{
  "norm_place": "pre",
  "attn_scale": 0.191,
  "init_std_up": 0.0344,
  "lr": 0.0107,
  "warmup_steps": 26,
  "schedule": "wsd",
  "decay_fraction": 0.733,
  "final_lr_fraction": 0.0,
  "dataset": "wikipedia_en"
}
Each number is 200 + 30 x the weight over its row's rms, rounded and kept within 0 to 999. Layers, rows and columns count from 0. The size before them is the row's rms in percent of the matrix's.

# q: layer 5 attention query, 256x224, rms 0.261, rows 89-119, columns 0-111
# k: layer 5 attention key, 256x224, rms 0.257, rows 89-119, columns 0-111
q89,096,189,239,209,172,233,160,117,203,199,228,238,158,206,238,178,191,193,112,210,136,178,164,219,197,157,256,162,194,180,156,199,152,240,154,247,203,189,238,196,211,197,202,224,171,176,185,203,180,184,192,240,232,201,209,205,209,214,178,224,229,180,149,229,230,149,221,174,191,207,201,139,194,185,229,180,240,178,198,257,175,184,191,214,213,231,197,165,217,171,235,253,208,164,203,157,235,204,210,167,213,219,209,161,240,174,206,212,224,179,192,197,211
k89,094,211,158,196,159,201,175,208,208,193,129,179,188,217,239,195,226,221,173,228,202,186,169,189,255,166,173,215,238,275,218,170,167,235,179,196,180,196,178,187,169,235,194,202,212,235,231,268,213,189,209,195,224,188,221,171,198,222,146,157,223,161,186,179,210,227,267,153,194,199,165,118,177,190,224,201,258,188,247,188,219,200,260,158,177,212,258,232,193,174,177,196,163,203,170,196,180,207,181,171,161,197,237,194,231,245,245,184,198,191,168,173,230
q90,101,218,253,255,221,164,215,195,193,256,188,195,205,217,153,173,195,223,245,192,197,182,143,237,200,223,184,197,232,184,178,234,170,235,198,177,226,181,215,202,216,211,181,228,174,171,127,216,172,163,211,234,221,217,215,178,193,152,221,186,173,163,213,252,216,175,186,209,196,185,182,215,208,154,192,237,217,188,206,200,206,190,241,194,219,188,200,193,150,192,264,192,181,215,221,214,218,220,265,236,269,234,171,191,289,209,198,208,207,171,153,168,161
k90,102,176,220,199,225,197,197,184,175,178,218,197,164,231,168,190,198,181,194,201,197,148,202,231,152,253,178,221,196,301,205,226,195,270,239,188,199,181,188,194,172,224,221,203,135,242,157,211,193,226,210,233,254,220,149,191,186,199,187,182,171,231,245,193,179,187,264,191,224,186,229,185,175,191,150,206,231,202,188,186,229,227,197,200,216,214,197,241,220,256,138,139,217,240,179,228,162,182,191,179,194,173,166,208,260,193,226,201,208,226,234,174,151
q91,098,172,199,236,171,204,251,209,218,194,181,246,209,149,158,228,142,181,144,202,164,212,169,226,198,263,123,217,194,212,215,209,179,225,208,149,216,194,232,190,253,172,166,220,225,233,181,200,217,171,186,237,256,226,211,138,150,187,156,198,207,160,179,126,202,225,180,225,216,190,175,219,255,231,200,173,234,181,185,169,148,221,230,168,148,150,216,181,196,196,229,206,135,199,183,157,197,129,182,132,195,191,188,213,209,182,207,167,230,170,270,169,220
k91,110,162,228,230,198,182,306,195,154,193,220,183,240,231,204,176,212,206,209,227,192,166,145,231,185,203,173,244,225,192,198,205,206,213,174,179,218,190,243,240,200,176,110,194,165,242,244,180,237,220,177,183,202,246,226,159,249,218,175,114,186,140,174,150,237,159,243,186,159,224,186,194,221,223,230,190,177,229,190,202,209,188,166,229,181,228,225,217,174,221,201,228,160,205,214,264,167,166,181,191,173,208,185,238,149,173,184,212,250,226,180,193,215
q92,104,170,227,184,204,260,247,195,209,158,254,206,178,196,189,283,239,203,246,203,232,253,193,222,178,245,157,167,207,224,149,218,219,168,240,219,189,201,159,208,155,184,197,229,195,157,149,152,180,202,232,169,184,179,198,211,234,211,202,220,228,182,212,165,205,182,222,146,237,188,205,183,163,216,244,239,207,154,222,250,244,228,208,239,184,175,202,168,199,217,218,183,149,216,156,122,207,197,212,196,214,180,171,189,205,197,196,181,192,139,207,250,222
k92,100,226,193,202,218,168,183,194,191,243,136,252,240,152,225,181,167,181,219,228,178,189,143,216,275,220,186,189,185,228,188,197,194,168,234,184,189,136,224,181,164,195,199,199,225,199,217,197,250,213,169,179,171,182,168,197,192,190,229,143,176,160,254,227,208,202,186,178,205,250,251,182,176,190,234,243,179,133,236,169,263,214,155,198,245,219,197,166,200,170,209,198,186,205,210,230,156,155,214,150,220,204,188,167,173,236,165,212,185,189,243,202,188
q93,114,201,238,201,167,204,215,149,152,248,187,261,193,197,209,234,202,240,196,184,210,205,199,231,172,213,175,129,215,173,243,181,174,205,195,198,188,230,179,189,216,148,219,213,172,239,180,174,191,211,182,133,249,186,154,226,197,195,274,142,186,199,209,226,198,214,231,172,152,166,180,165,185,247,200,191,204,232,225,195,178,204,181,180,159,186,172,186,165,198,179,183,176,227,204,199,111,195,150,166,260,203,183,185,244,184,185,132,240,231,209,160,138
k93,101,203,205,219,217,126,155,225,248,249,208,186,203,200,236,212,178,236,207,224,227,210,220,258,205,203,190,163,172,180,238,188,199,176,224,197,191,174,211,222,167,202,247,238,214,183,166,157,246,153,216,160,188,150,144,227,210,212,163,190,225,215,149,214,164,225,204,187,256,159,209,183,176,234,240,180,175,226,213,190,181,228,236,152,138,197,244,224,201,214,196,150,223,231,202,227,189,181,229,182,217,270,192,215,166,182,232,219,131,177,202,178,192
q94,109,168,177,199,169,157,204,210,161,143,186,228,228,219,197,175,208,175,166,181,204,266,160,193,231,197,279,197,181,145,168,178,202,186,215,214,162,136,193,194,240,216,229,257,195,210,124,227,171,149,211,264,206,175,224,192,144,154,168,184,178,169,160,138,195,244,198,200,178,168,169,240,144,255,181,184,233,159,211,184,216,218,186,187,189,232,174,187,193,135,178,223,216,218,178,222,194,189,212,193,172,177,204,197,202,140,195,200,197,172,204,149,248
k94,100,168,164,184,182,168,257,184,211,180,230,201,206,227,188,217,174,209,194,232,232,228,203,206,205,184,223,198,142,209,201,161,192,283,127,192,135,205,161,184,220,239,244,255,153,206,161,199,195,217,202,220,235,193,185,170,196,249,180,197,189,148,219,178,214,242,196,228,162,234,187,235,196,229,264,187,197,209,193,224,175,206,250,218,267,252,209,160,149,180,228,217,214,210,203,191,246,259,212,165,209,232,247,160,232,244,160,171,172,245,180,207,153
q95,100,183,160,211,235,161,239,227,206,267,196,224,214,224,210,243,177,243,193,184,162,256,252,245,217,179,186,220,174,239,222,126,166,232,151,217,205,171,207,193,245,236,196,198,219,160,216,206,213,169,181,163,208,252,217,177,216,195,196,241,220,223,173,181,252,189,199,209,199,167,207,236,217,222,179,197,157,169,187,184,198,149,205,186,182,162,186,187,181,191,204,224,180,215,204,273,203,220,222,185,177,162,187,168,151,219,185,202,245,213,220,213,251
k95,101,173,188,175,204,205,220,186,194,146,159,198,218,192,199,216,155,174,202,214,185,225,159,230,186,203,177,173,228,199,196,190,152,236,214,257,181,158,180,206,218,214,177,199,240,181,273,188,206,182,243,203,215,229,226,190,237,180,189,234,175,153,191,205,199,199,214,220,181,179,192,198,204,226,187,183,239,203,156,190,199,178,194,184,222,204,233,210,184,177,161,201,141,208,186,182,176,223,222,190,144,158,136,183,170,250,199,156,169,241,144,171,241
q96,103,209,187,161,226,197,135,228,182,221,189,147,200,202,230,233,251,208,241,173,186,211,150,182,171,200,187,236,246,178,218,196,177,194,252,230,221,238,191,239,198,244,180,230,231,178,179,230,252,212,149,181,216,166,192,189,211,174,185,226,262,201,235,210,194,219,238,197,145,187,195,259,247,166,209,185,189,188,231,194,205,222,243,162,250,224,160,205,209,191,174,175,183,204,146,205,155,150,193,240,209,241,248,165,201,199,197,182,211,186,179,251,224
k96,097,218,209,205,171,213,192,225,186,217,244,190,123,220,210,286,194,223,201,177,238,147,177,193,213,182,180,206,192,192,227,200,202,231,236,216,195,224,211,192,172,173,211,243,249,189,207,203,179,265,208,154,209,216,240,228,185,206,220,151,183,182,168,213,213,258,205,236,184,258,238,177,175,140,231,234,181,215,151,172,220,206,193,163,157,173,204,190,178,177,177,184,153,215,174,179,178,204,259,183,233,267,228,224,193,130,203,200,223,228,193,185,151
q97,101,239,181,205,174,168,234,200,161,239,190,184,198,236,210,180,223,216,132,172,152,193,243,201,175,213,164,217,169,177,202,192,182,221,216,220,179,158,221,214,174,225,199,234,220,190,222,209,233,221,136,206,159,233,164,257,238,244,199,229,197,235,184,223,187,220,204,190,236,211,229,169,150,164,188,209,200,186,200,220,185,225,230,221,190,144,187,176,190,173,211,207,206,185,191,254,192,184,179,137,171,164,202,224,194,191,250,181,245,207,210,193,222
k97,108,174,221,232,174,256,217,239,138,216,191,231,235,199,196,187,225,226,169,233,203,186,228,190,128,141,156,188,163,216,225,164,213,118,185,191,215,210,172,235,210,183,156,178,185,199,172,209,204,166,187,165,192,206,160,177,208,168,157,159,211,197,187,168,173,216,147,235,245,210,203,185,233,175,220,195,216,246,149,266,169,208,150,148,236,195,152,250,202,206,212,167,188,217,136,172,170,161,195,246,176,175,197,209,205,235,164,191,268,157,226,201,187
q98,107,153,215,203,223,190,204,208,210,220,204,157,230,158,216,263,153,177,226,194,199,209,220,226,164,157,204,197,227,189,197,248,232,178,223,219,239,219,229,177,205,193,245,165,180,205,206,241,187,180,204,196,225,181,157,237,210,188,244,262,221,166,136,235,186,227,218,204,258,191,171,216,180,182,230,170,193,184,193,191,196,128,213,221,185,180,146,191,190,242,185,223,211,211,207,165,250,207,265,232,177,158,246,195,159,185,225,178,239,215,191,207,168
k98,109,188,236,233,191,249,223,175,207,237,157,194,226,171,194,208,196,236,193,209,183,146,233,235,132,166,213,195,218,185,219,169,186,161,212,147,306,249,170,225,191,180,198,200,186,240,159,186,131,219,202,205,202,168,211,228,165,213,213,215,186,157,161,232,202,200,229,193,190,214,135,217,199,159,201,203,185,223,150,206,163,147,181,158,248,208,215,135,216,172,267,241,222,190,246,199,195,219,190,198,192,209,148,240,142,213,246,219,186,199,166,219,209
q99,105,199,175,246,201,220,195,174,199,208,226,184,201,193,170,204,203,174,194,205,225,202,273,177,231,258,218,157,225,177,209,136,197,163,219,189,207,212,266,188,235,181,174,223,130,154,209,175,216,183,213,187,215,200,168,221,206,182,219,215,242,188,133,227,205,219,130,225,207,261,235,272,238,149,194,232,164,207,212,229,159,269,212,201,215,178,167,182,166,221,236,171,156,224,126,161,189,242,156,206,218,181,189,201,159,172,257,236,183,177,181,258,247
k99,105,220,198,209,197,207,213,261,151,151,188,227,252,218,183,201,191,165,210,199,207,149,212,231,198,246,208,172,217,192,239,220,257,163,211,162,190,205,189,182,220,158,204,239,186,205,198,210,177,155,171,158,168,141,210,199,150,197,178,205,155,173,209,204,124,136,166,185,204,158,211,204,194,157,214,224,229,232,183,251,223,237,171,188,215,185,179,205,212,149,221,215,171,227,179,184,173,174,191,262,189,208,155,206,164,257,212,212,189,177,223,226,228
q100,110,188,221,230,196,185,235,152,184,189,180,274,194,195,191,203,176,217,202,197,182,158,269,173,184,190,150,208,230,235,193,241,210,220,190,183,181,205,185,175,216,220,191,222,280,187,215,200,180,224,245,214,204,92,237,178,239,204,167,187,172,187,209,174,146,183,235,192,197,236,223,194,227,237,188,189,217,181,210,180,215,75,239,197,236,220,123,198,182,234,180,135,233,212,171,226,188,209,218,180,141,218,209,215,124,220,228,182,249,243,192,163,191
k100,110,202,179,198,219,174,207,181,199,188,172,218,186,210,200,164,235,167,190,171,197,103,230,173,151,206,209,163,149,204,209,210,204,215,254,153,264,177,191,195,209,225,192,211,201,220,242,233,159,234,258,185,152,216,217,235,214,238,199,184,174,181,183,238,208,183,216,202,207,236,177,144,212,226,218,191,206,201,177,235,182,151,230,187,202,187,228,173,229,195,185,169,172,220,178,241,209,203,203,202,186,223,215,202,210,245,221,218,151,176,213,112,169
q101,106,163,210,218,183,198,169,180,159,211,180,174,178,199,211,210,206,182,172,214,180,250,183,250,236,201,141,172,194,205,229,178,198,180,177,166,187,240,200,163,180,254,195,240,206,202,194,189,186,210,195,156,207,159,205,163,200,199,195,184,242,231,188,213,181,166,202,213,200,224,233,236,164,180,226,194,176,256,196,167,190,209,235,125,234,210,173,178,201,215,154,221,196,203,200,225,189,248,158,149,254,185,200,244,206,206,182,205,268,228,192,182,154
k101,104,225,178,192,210,226,185,207,235,172,204,202,210,204,165,211,155,266,222,189,183,234,224,230,186,251,206,219,193,198,261,80,182,213,189,206,158,196,248,253,157,188,204,159,204,191,210,212,201,280,172,160,191,162,198,172,211,216,211,214,258,250,207,217,194,212,213,178,185,203,178,177,132,238,261,202,167,191,216,154,208,187,185,209,191,223,187,220,189,135,214,202,199,227,170,259,174,245,235,154,236,202,185,232,153,213,175,217,162,214,210,179,182
q102,107,227,227,173,195,195,205,217,157,207,174,177,199,200,148,209,142,252,227,163,185,221,251,198,169,248,187,197,256,191,146,234,175,185,172,207,140,261,177,157,239,237,225,226,195,239,182,217,221,205,197,189,150,221,223,202,173,198,218,150,188,169,201,195,225,252,245,218,239,257,245,221,199,238,215,166,222,230,213,181,163,245,195,216,269,221,179,222,213,192,207,169,180,202,196,248,166,163,197,189,198,184,189,203,175,168,165,220,217,221,198,258,217
k102,106,208,211,205,139,226,230,241,225,174,226,169,213,187,137,262,194,203,222,196,180,193,221,194,218,219,223,209,216,163,228,164,166,154,220,161,167,244,215,213,224,187,242,210,214,192,220,213,185,158,174,199,146,200,153,242,148,226,217,253,222,220,203,170,179,208,243,170,229,203,237,122,196,220,218,169,220,195,149,195,196,232,244,216,236,210,181,243,211,182,224,183,179,235,168,178,164,221,182,181,203,159,243,240,223,164,234,169,201,209,226,159,219
q103,110,195,192,214,184,221,177,210,217,195,225,222,180,181,191,196,188,246,198,183,177,147,191,207,234,164,220,221,167,211,190,188,203,200,189,210,257,193,230,233,205,211,200,155,192,209,202,220,296,281,216,196,178,183,175,194,262,202,187,227,158,220,211,263,220,250,178,194,177,216,205,225,212,220,240,194,213,226,216,163,301,179,200,213,235,262,183,174,176,213,211,122,192,194,201,214,218,197,174,185,218,170,170,201,172,220,199,202,204,162,159,215,227
k103,116,142,182,199,205,228,235,248,205,183,187,180,165,238,202,183,234,193,153,157,166,242,206,230,169,178,239,145,191,225,189,212,264,223,180,174,221,197,155,169,172,228,192,183,179,231,193,224,171,244,180,238,213,197,205,221,184,241,181,221,216,205,197,168,195,234,204,212,242,179,252,258,191,249,147,230,206,182,199,276,219,244,212,206,225,205,241,221,199,219,228,190,199,268,216,179,199,227,243,154,192,152,236,167,199,194,162,195,165,193,222,210,200
q104,099,188,228,220,226,220,162,217,208,174,200,224,235,241,202,179,214,202,142,205,229,166,200,184,196,184,217,230,244,215,186,155,197,217,232,195,181,190,228,166,152,171,217,176,213,223,159,221,169,217,212,225,216,193,197,186,272,166,286,176,174,169,184,192,200,224,222,189,190,218,191,201,248,209,193,195,185,158,186,212,173,215,196,200,216,181,219,193,264,160,202,152,168,229,223,174,166,210,202,229,225,196,184,220,168,208,165,202,171,194,189,247,235
k104,106,196,232,192,195,233,206,234,228,211,241,272,175,263,137,243,181,206,156,197,165,223,259,193,224,217,222,205,174,233,154,178,225,245,188,176,179,201,192,202,202,246,210,159,230,179,213,209,146,140,206,202,174,172,223,213,162,173,191,218,211,200,188,213,199,198,151,194,242,220,198,207,209,223,197,276,187,160,143,213,145,205,196,225,156,181,221,185,202,204,222,200,211,162,199,178,200,161,160,217,281,174,188,170,215,235,218,157,194,224,230,195,235
q105,107,172,239,226,220,198,216,226,221,185,246,285,201,229,172,135,228,197,193,234,212,236,176,214,182,263,219,181,165,180,193,210,251,226,196,234,263,222,199,232,177,199,209,224,190,242,182,242,188,198,229,159,205,207,115,174,224,191,201,214,223,183,162,202,261,199,183,211,189,230,215,190,230,212,243,248,225,230,202,196,169,217,143,249,182,145,231,214,202,205,215,242,149,223,189,188,198,141,230,210,171,247,192,203,124,193,191,233,214,175,171,220,187
k105,109,112,212,237,221,201,186,220,226,205,205,222,175,197,194,234,245,171,190,174,165,209,225,197,220,194,212,238,229,186,154,158,165,239,197,223,179,184,180,207,136,211,229,171,263,241,200,207,146,152,198,217,144,223,193,162,186,215,209,203,220,201,206,189,213,177,133,223,194,216,198,150,221,146,218,212,238,181,210,266,260,194,232,186,255,182,284,197,177,236,165,170,200,181,238,251,265,165,178,165,127,208,225,178,124,206,218,201,227,230,205,172,166
q106,105,139,196,161,191,203,239,198,220,223,229,201,183,218,143,256,212,226,213,182,216,155,193,239,199,224,144,240,267,183,207,176,185,209,199,257,214,211,168,196,195,198,281,240,164,138,213,203,232,186,188,173,196,199,195,223,196,228,205,215,236,216,231,199,179,171,169,210,169,199,175,184,157,179,193,150,185,177,202,191,288,217,166,197,248,202,153,222,187,205,250,159,185,183,198,222,183,224,197,192,178,138,175,245,213,181,217,223,194,154,207,215,184
k106,114,207,244,200,187,200,213,240,215,240,192,198,152,162,198,164,213,225,235,190,183,140,197,195,187,225,210,249,231,176,202,244,186,203,218,153,213,217,168,222,204,181,162,257,196,205,139,239,192,213,199,204,211,246,217,188,181,219,198,229,258,199,209,183,236,256,195,223,179,173,190,180,188,192,204,219,195,247,150,166,183,183,199,188,226,233,249,253,207,205,253,170,189,219,252,207,211,186,245,156,135,223,178,170,120,169,240,237,198,226,206,182,189
q107,110,213,175,192,160,187,190,229,224,193,158,303,229,249,222,208,231,151,232,245,206,233,209,245,204,206,182,232,193,248,185,186,187,221,260,232,132,168,268,137,212,178,191,229,172,237,209,182,222,178,247,160,229,182,210,253,173,183,165,271,221,203,193,205,181,153,247,178,189,257,198,208,198,188,209,211,183,184,181,156,204,208,189,176,194,189,159,140,214,201,195,216,176,213,216,148,240,135,212,242,208,193,229,182,193,184,246,170,232,196,228,183,227
k107,107,191,174,179,207,180,142,218,227,188,211,153,271,199,207,206,187,232,215,207,136,232,218,188,240,188,220,257,217,181,167,238,242,178,229,164,157,192,215,171,186,201,210,210,228,185,244,190,223,181,189,163,220,292,238,223,175,216,182,214,217,187,214,163,253,168,162,174,226,148,163,202,253,173,224,183,191,201,158,192,178,236,206,202,224,197,209,230,131,184,189,173,236,240,182,172,195,193,218,242,198,184,149,225,171,200,185,228,128,202,257,185,196
q108,105,226,171,195,206,177,213,200,172,167,201,166,245,168,220,174,183,191,215,191,130,241,183,135,159,203,232,186,244,210,209,179,200,168,187,210,213,193,201,175,181,195,245,238,210,174,191,189,205,194,217,158,242,177,213,202,179,164,182,171,224,199,210,246,230,206,186,204,284,218,176,282,147,165,213,200,247,198,228,196,205,210,224,246,202,247,209,187,200,176,184,231,171,197,187,221,204,215,200,190,221,243,198,216,195,174,165,192,154,195,147,190,196
k108,110,226,280,143,176,206,212,163,181,153,193,222,183,156,193,226,213,191,212,258,156,196,174,218,206,179,171,217,265,185,184,136,204,186,209,193,176,175,143,201,243,190,242,164,197,159,222,210,230,177,156,221,217,226,166,199,236,201,171,180,216,215,207,189,206,210,253,199,227,224,207,218,165,193,253,196,265,171,174,255,236,165,162,180,150,218,174,183,186,225,211,191,250,179,146,186,239,206,218,176,221,172,229,246,215,176,204,195,228,173,128,242,204
q109,104,177,145,203,198,195,209,246,179,188,241,134,230,263,182,239,177,201,212,174,204,227,168,176,252,221,184,163,220,169,219,214,248,179,196,202,233,177,205,231,252,222,194,192,224,200,212,202,181,242,248,153,228,210,218,196,231,165,211,258,235,157,151,278,186,231,220,184,190,220,183,225,192,224,134,222,220,175,261,229,208,194,191,213,220,201,244,183,190,196,159,173,222,231,188,216,165,198,190,191,163,182,201,182,180,208,200,196,152,196,176,246,229
k109,109,213,165,222,168,215,201,272,226,168,181,202,206,242,167,276,216,182,194,245,132,229,144,160,194,189,199,145,231,233,203,190,168,173,230,210,233,180,109,229,229,232,233,160,172,168,219,197,245,219,231,196,227,158,206,198,166,204,201,191,142,152,209,251,240,177,233,161,195,160,186,197,206,179,189,271,195,194,213,241,216,225,181,169,251,223,229,179,194,150,189,189,186,223,208,203,176,222,207,142,153,234,181,206,203,177,204,258,229,201,190,169,179
q110,100,193,204,195,149,189,217,175,221,218,226,198,138,180,218,173,198,182,190,178,202,181,172,212,231,245,260,176,177,168,173,158,197,168,176,233,182,179,204,183,166,174,214,198,184,223,258,151,263,210,175,210,219,182,168,179,189,196,211,218,181,171,203,133,215,106,224,244,207,203,152,219,181,234,183,179,187,230,227,198,174,230,165,243,184,216,183,142,240,206,190,270,170,237,155,175,192,200,227,171,223,179,190,207,216,177,150,218,171,176,214,191,147
k110,105,166,193,235,170,224,195,202,186,211,216,257,192,199,247,192,164,195,211,204,231,239,187,182,253,266,176,193,200,161,230,167,234,167,178,217,192,178,205,148,164,211,223,184,230,195,215,260,189,250,170,178,210,195,171,169,171,181,218,278,192,116,198,203,202,202,215,227,256,250,214,251,190,205,172,224,213,235,171,205,168,168,147,235,153,234,181,168,178,219,209,223,243,206,188,196,188,194,171,241,195,146,200,233,174,194,233,308,202,190,148,214,193
q111,098,161,187,229,183,207,193,218,231,234,202,227,190,133,212,161,209,225,194,238,210,150,181,205,215,223,155,251,222,211,197,292,199,222,236,221,195,221,181,180,198,179,187,193,199,163,237,184,190,220,221,172,233,175,242,236,169,183,194,252,159,241,173,257,229,212,159,174,219,202,195,185,211,281,153,178,192,206,165,218,202,202,238,155,242,199,206,206,190,105,177,210,244,232,196,249,172,198,219,185,171,148,189,203,205,254,199,191,220,251,189,137,189
k111,108,198,198,221,150,218,226,205,171,223,194,161,177,177,164,190,199,239,224,245,230,161,176,206,230,169,201,223,206,189,216,228,202,179,219,185,209,219,191,210,159,178,212,191,161,172,190,216,156,206,222,181,228,224,248,187,202,196,195,186,165,251,185,212,245,197,201,167,244,171,155,180,169,242,193,182,251,233,210,184,266,152,251,161,163,229,239,208,179,183,151,166,200,176,211,224,139,238,188,211,218,159,144,175,203,222,183,176,193,170,203,149,216
q112,105,149,202,146,225,173,131,188,178,161,240,204,224,186,252,154,230,200,188,184,184,209,226,234,206,234,222,192,221,234,190,146,213,205,230,232,219,205,168,205,178,206,179,190,244,175,213,204,222,228,151,218,179,260,199,234,148,205,248,187,192,232,242,171,180,213,206,196,219,184,181,177,123,161,237,241,191,186,179,159,185,188,188,182,179,203,180,255,194,227,155,256,193,190,221,165,187,157,219,250,197,181,213,217,151,211,188,249,186,218,213,220,204
k112,112,224,184,130,183,212,153,205,189,168,232,216,210,189,205,204,209,201,274,218,200,207,224,220,181,216,154,170,216,172,154,130,198,228,188,178,217,239,187,197,192,211,221,175,219,181,235,163,239,232,184,155,204,181,191,210,230,245,209,209,215,201,212,152,185,137,250,207,157,186,177,211,201,203,255,197,219,206,205,270,184,154,194,188,258,171,137,216,207,199,206,226,149,210,222,211,178,173,222,169,204,234,203,205,230,215,179,158,219,238,198,189,285
q113,104,209,230,202,146,173,177,194,166,208,206,145,168,140,171,201,176,180,263,190,169,175,247,223,165,189,246,230,169,157,206,199,208,186,224,191,169,151,181,241,218,187,200,180,166,208,223,249,210,229,237,186,218,151,240,220,232,233,193,195,171,210,194,186,188,179,226,189,169,196,176,173,182,244,189,180,203,217,199,239,158,255,209,206,176,195,185,179,202,267,226,184,191,153,179,193,284,208,213,187,256,195,209,216,199,193,244,209,247,175,219,185,219
k113,104,197,161,197,183,164,167,232,209,165,165,123,225,135,177,215,162,151,190,189,198,232,247,174,213,165,221,206,173,186,260,195,167,207,187,196,213,190,189,188,207,256,242,176,245,164,220,169,213,170,176,185,225,198,230,246,222,197,201,252,218,196,191,210,158,190,219,184,213,181,245,163,247,161,200,193,210,199,231,220,175,230,238,198,196,180,177,185,193,207,215,181,170,238,162,174,229,198,212,207,231,223,143,280,207,194,212,213,202,140,161,227,195
q114,100,188,179,234,224,236,221,182,189,201,209,184,242,218,216,186,222,158,99,204,192,202,166,211,210,233,214,208,245,274,200,228,230,137,233,212,173,203,158,206,227,191,220,166,227,173,238,198,197,183,197,252,134,147,221,177,212,193,181,152,240,213,152,181,220,194,241,200,184,221,262,144,176,175,238,185,186,215,177,186,229,187,129,230,259,230,197,233,216,206,155,193,195,149,239,243,205,220,229,200,224,200,200,186,188,192,229,191,183,197,226,269,185
k114,107,181,177,232,241,215,221,209,194,183,218,160,179,226,224,147,221,223,164,164,177,239,201,212,214,203,207,185,177,200,166,195,221,191,153,195,172,190,263,174,197,204,183,200,272,213,233,241,175,176,234,200,132,196,185,220,189,163,219,163,156,250,190,223,176,222,150,178,187,197,237,201,210,216,213,207,196,183,231,194,210,218,161,216,209,192,234,198,229,172,209,182,176,210,185,267,155,176,193,190,229,223,198,180,199,176,205,259,213,221,169,190,198
q115,104,225,214,276,246,249,174,245,180,168,206,201,165,188,182,238,176,202,192,205,175,192,272,162,190,180,224,189,175,200,237,164,216,189,149,187,219,150,243,193,172,213,216,232,221,188,189,231,166,176,184,176,172,218,241,168,165,186,162,246,170,174,200,212,218,205,211,196,180,191,134,184,205,234,193,205,202,177,276,188,198,248,209,225,219,203,204,213,204,192,219,147,231,187,213,270,186,192,217,190,230,224,241,229,200,155,159,150,220,186,209,199,233
k115,099,191,196,200,227,170,176,231,174,144,155,190,198,173,194,172,186,185,156,161,177,235,252,217,142,159,211,188,191,206,239,211,235,211,187,181,209,204,199,188,199,259,236,225,210,180,208,200,201,158,204,189,183,206,224,260,161,184,245,221,191,229,210,195,194,202,190,232,196,185,165,211,168,193,206,195,211,192,190,201,205,268,171,229,202,174,212,189,177,178,180,174,255,244,114,208,220,191,213,202,146,224,198,251,180,178,216,155,235,224,162,202,200
q116,103,167,200,204,269,184,162,223,188,214,194,208,176,187,245,254,203,123,219,161,204,213,232,204,267,196,132,217,166,135,175,217,189,203,209,156,194,177,246,201,210,240,160,206,208,201,224,234,167,224,163,165,179,175,230,241,159,160,188,227,191,205,183,211,182,216,185,214,203,217,176,250,208,230,242,203,248,200,215,178,208,221,222,145,230,160,188,173,227,182,196,234,210,221,228,171,174,207,222,191,207,151,244,191,209,232,187,235,169,216,193,208,193
k116,109,207,245,201,229,211,225,182,262,242,196,255,163,243,247,226,219,195,210,170,195,186,202,162,186,180,182,196,204,167,208,238,239,164,163,170,146,198,272,211,176,202,213,210,104,164,234,205,199,198,264,180,216,177,196,225,158,221,171,193,172,160,211,195,231,277,248,215,180,206,183,235,145,158,189,206,161,193,151,220,207,192,201,226,195,184,279,219,238,207,211,195,211,226,192,169,194,226,203,210,268,183,234,196,114,202,188,187,217,259,167,168,176
q117,110,207,217,179,213,181,203,192,181,211,141,185,160,239,187,222,188,203,204,140,197,180,210,191,225,245,163,225,252,154,172,155,173,177,167,197,212,189,164,229,166,189,224,238,153,179,212,213,193,225,216,128,134,196,175,213,249,206,211,188,205,245,188,266,162,208,214,208,198,200,228,232,167,187,217,244,163,163,200,225,207,149,180,244,155,229,195,225,194,170,164,262,186,188,181,206,193,175,199,200,179,204,169,182,212,201,235,230,152,191,161,250,199
k117,105,264,221,238,218,210,221,199,203,203,156,217,157,252,185,191,168,198,189,226,226,267,201,226,207,239,216,205,226,185,165,198,235,200,203,208,194,157,223,218,138,178,189,232,204,181,167,207,214,190,259,157,176,232,206,215,228,181,161,188,226,178,178,226,166,160,229,214,229,242,260,214,174,171,206,194,176,222,171,192,225,191,169,223,190,208,217,254,226,182,213,227,199,223,231,148,165,209,186,187,226,231,187,171,172,236,217,187,215,228,168,209,241
q118,100,186,207,154,167,192,182,200,190,148,176,202,187,193,210,230,207,209,206,222,179,203,140,189,220,158,225,235,238,215,150,214,232,237,183,200,231,255,227,198,205,228,214,210,153,232,243,136,196,150,225,212,145,223,152,182,187,204,194,246,253,222,223,159,153,180,169,172,225,211,193,180,211,204,187,223,194,148,205,203,171,135,174,200,184,169,217,181,204,185,195,227,197,201,172,252,200,180,202,149,185,189,187,254,231,220,194,129,174,234,249,175,175
k118,110,224,146,219,246,183,174,188,217,188,207,192,209,182,171,201,169,176,191,175,181,219,157,213,189,202,190,226,238,230,233,185,209,207,179,223,254,217,250,213,189,198,198,157,216,196,245,179,206,248,181,164,220,197,149,212,230,282,181,206,219,196,211,151,192,171,213,133,260,171,196,177,141,201,206,149,207,190,216,171,209,160,234,220,198,123,143,177,223,257,207,220,213,196,175,201,194,188,233,185,230,190,211,165,255,193,208,119,198,237,154,234,197
q119,096,168,193,192,127,162,170,219,127,176,215,196,210,170,200,199,235,179,186,206,141,235,216,143,295,200,212,205,176,182,229,145,175,216,198,187,214,220,114,205,229,219,210,230,196,233,182,202,236,236,198,207,183,178,200,238,227,185,218,225,256,224,188,189,174,247,224,160,212,206,239,192,218,236,177,157,267,205,207,210,244,209,190,220,187,188,237,206,160,168,227,219,211,193,175,194,175,209,154,191,174,229,201,199,203,195,180,202,244,159,146,194,176
k119,095,185,229,186,169,169,241,217,166,199,213,226,189,156,231,198,156,206,185,224,167,190,206,221,214,207,205,157,175,196,181,185,189,208,103,189,222,225,149,236,158,193,206,196,204,200,199,206,279,216,224,203,237,167,233,137,176,171,218,198,235,173,227,186,271,218,239,192,236,148,196,169,141,168,216,217,166,244,231,204,251,175,192,214,192,176,209,190,258,182,230,219,208,207,208,180,163,223,191,206,201,153,237,192,225,230,184,159,165,228,152,194,220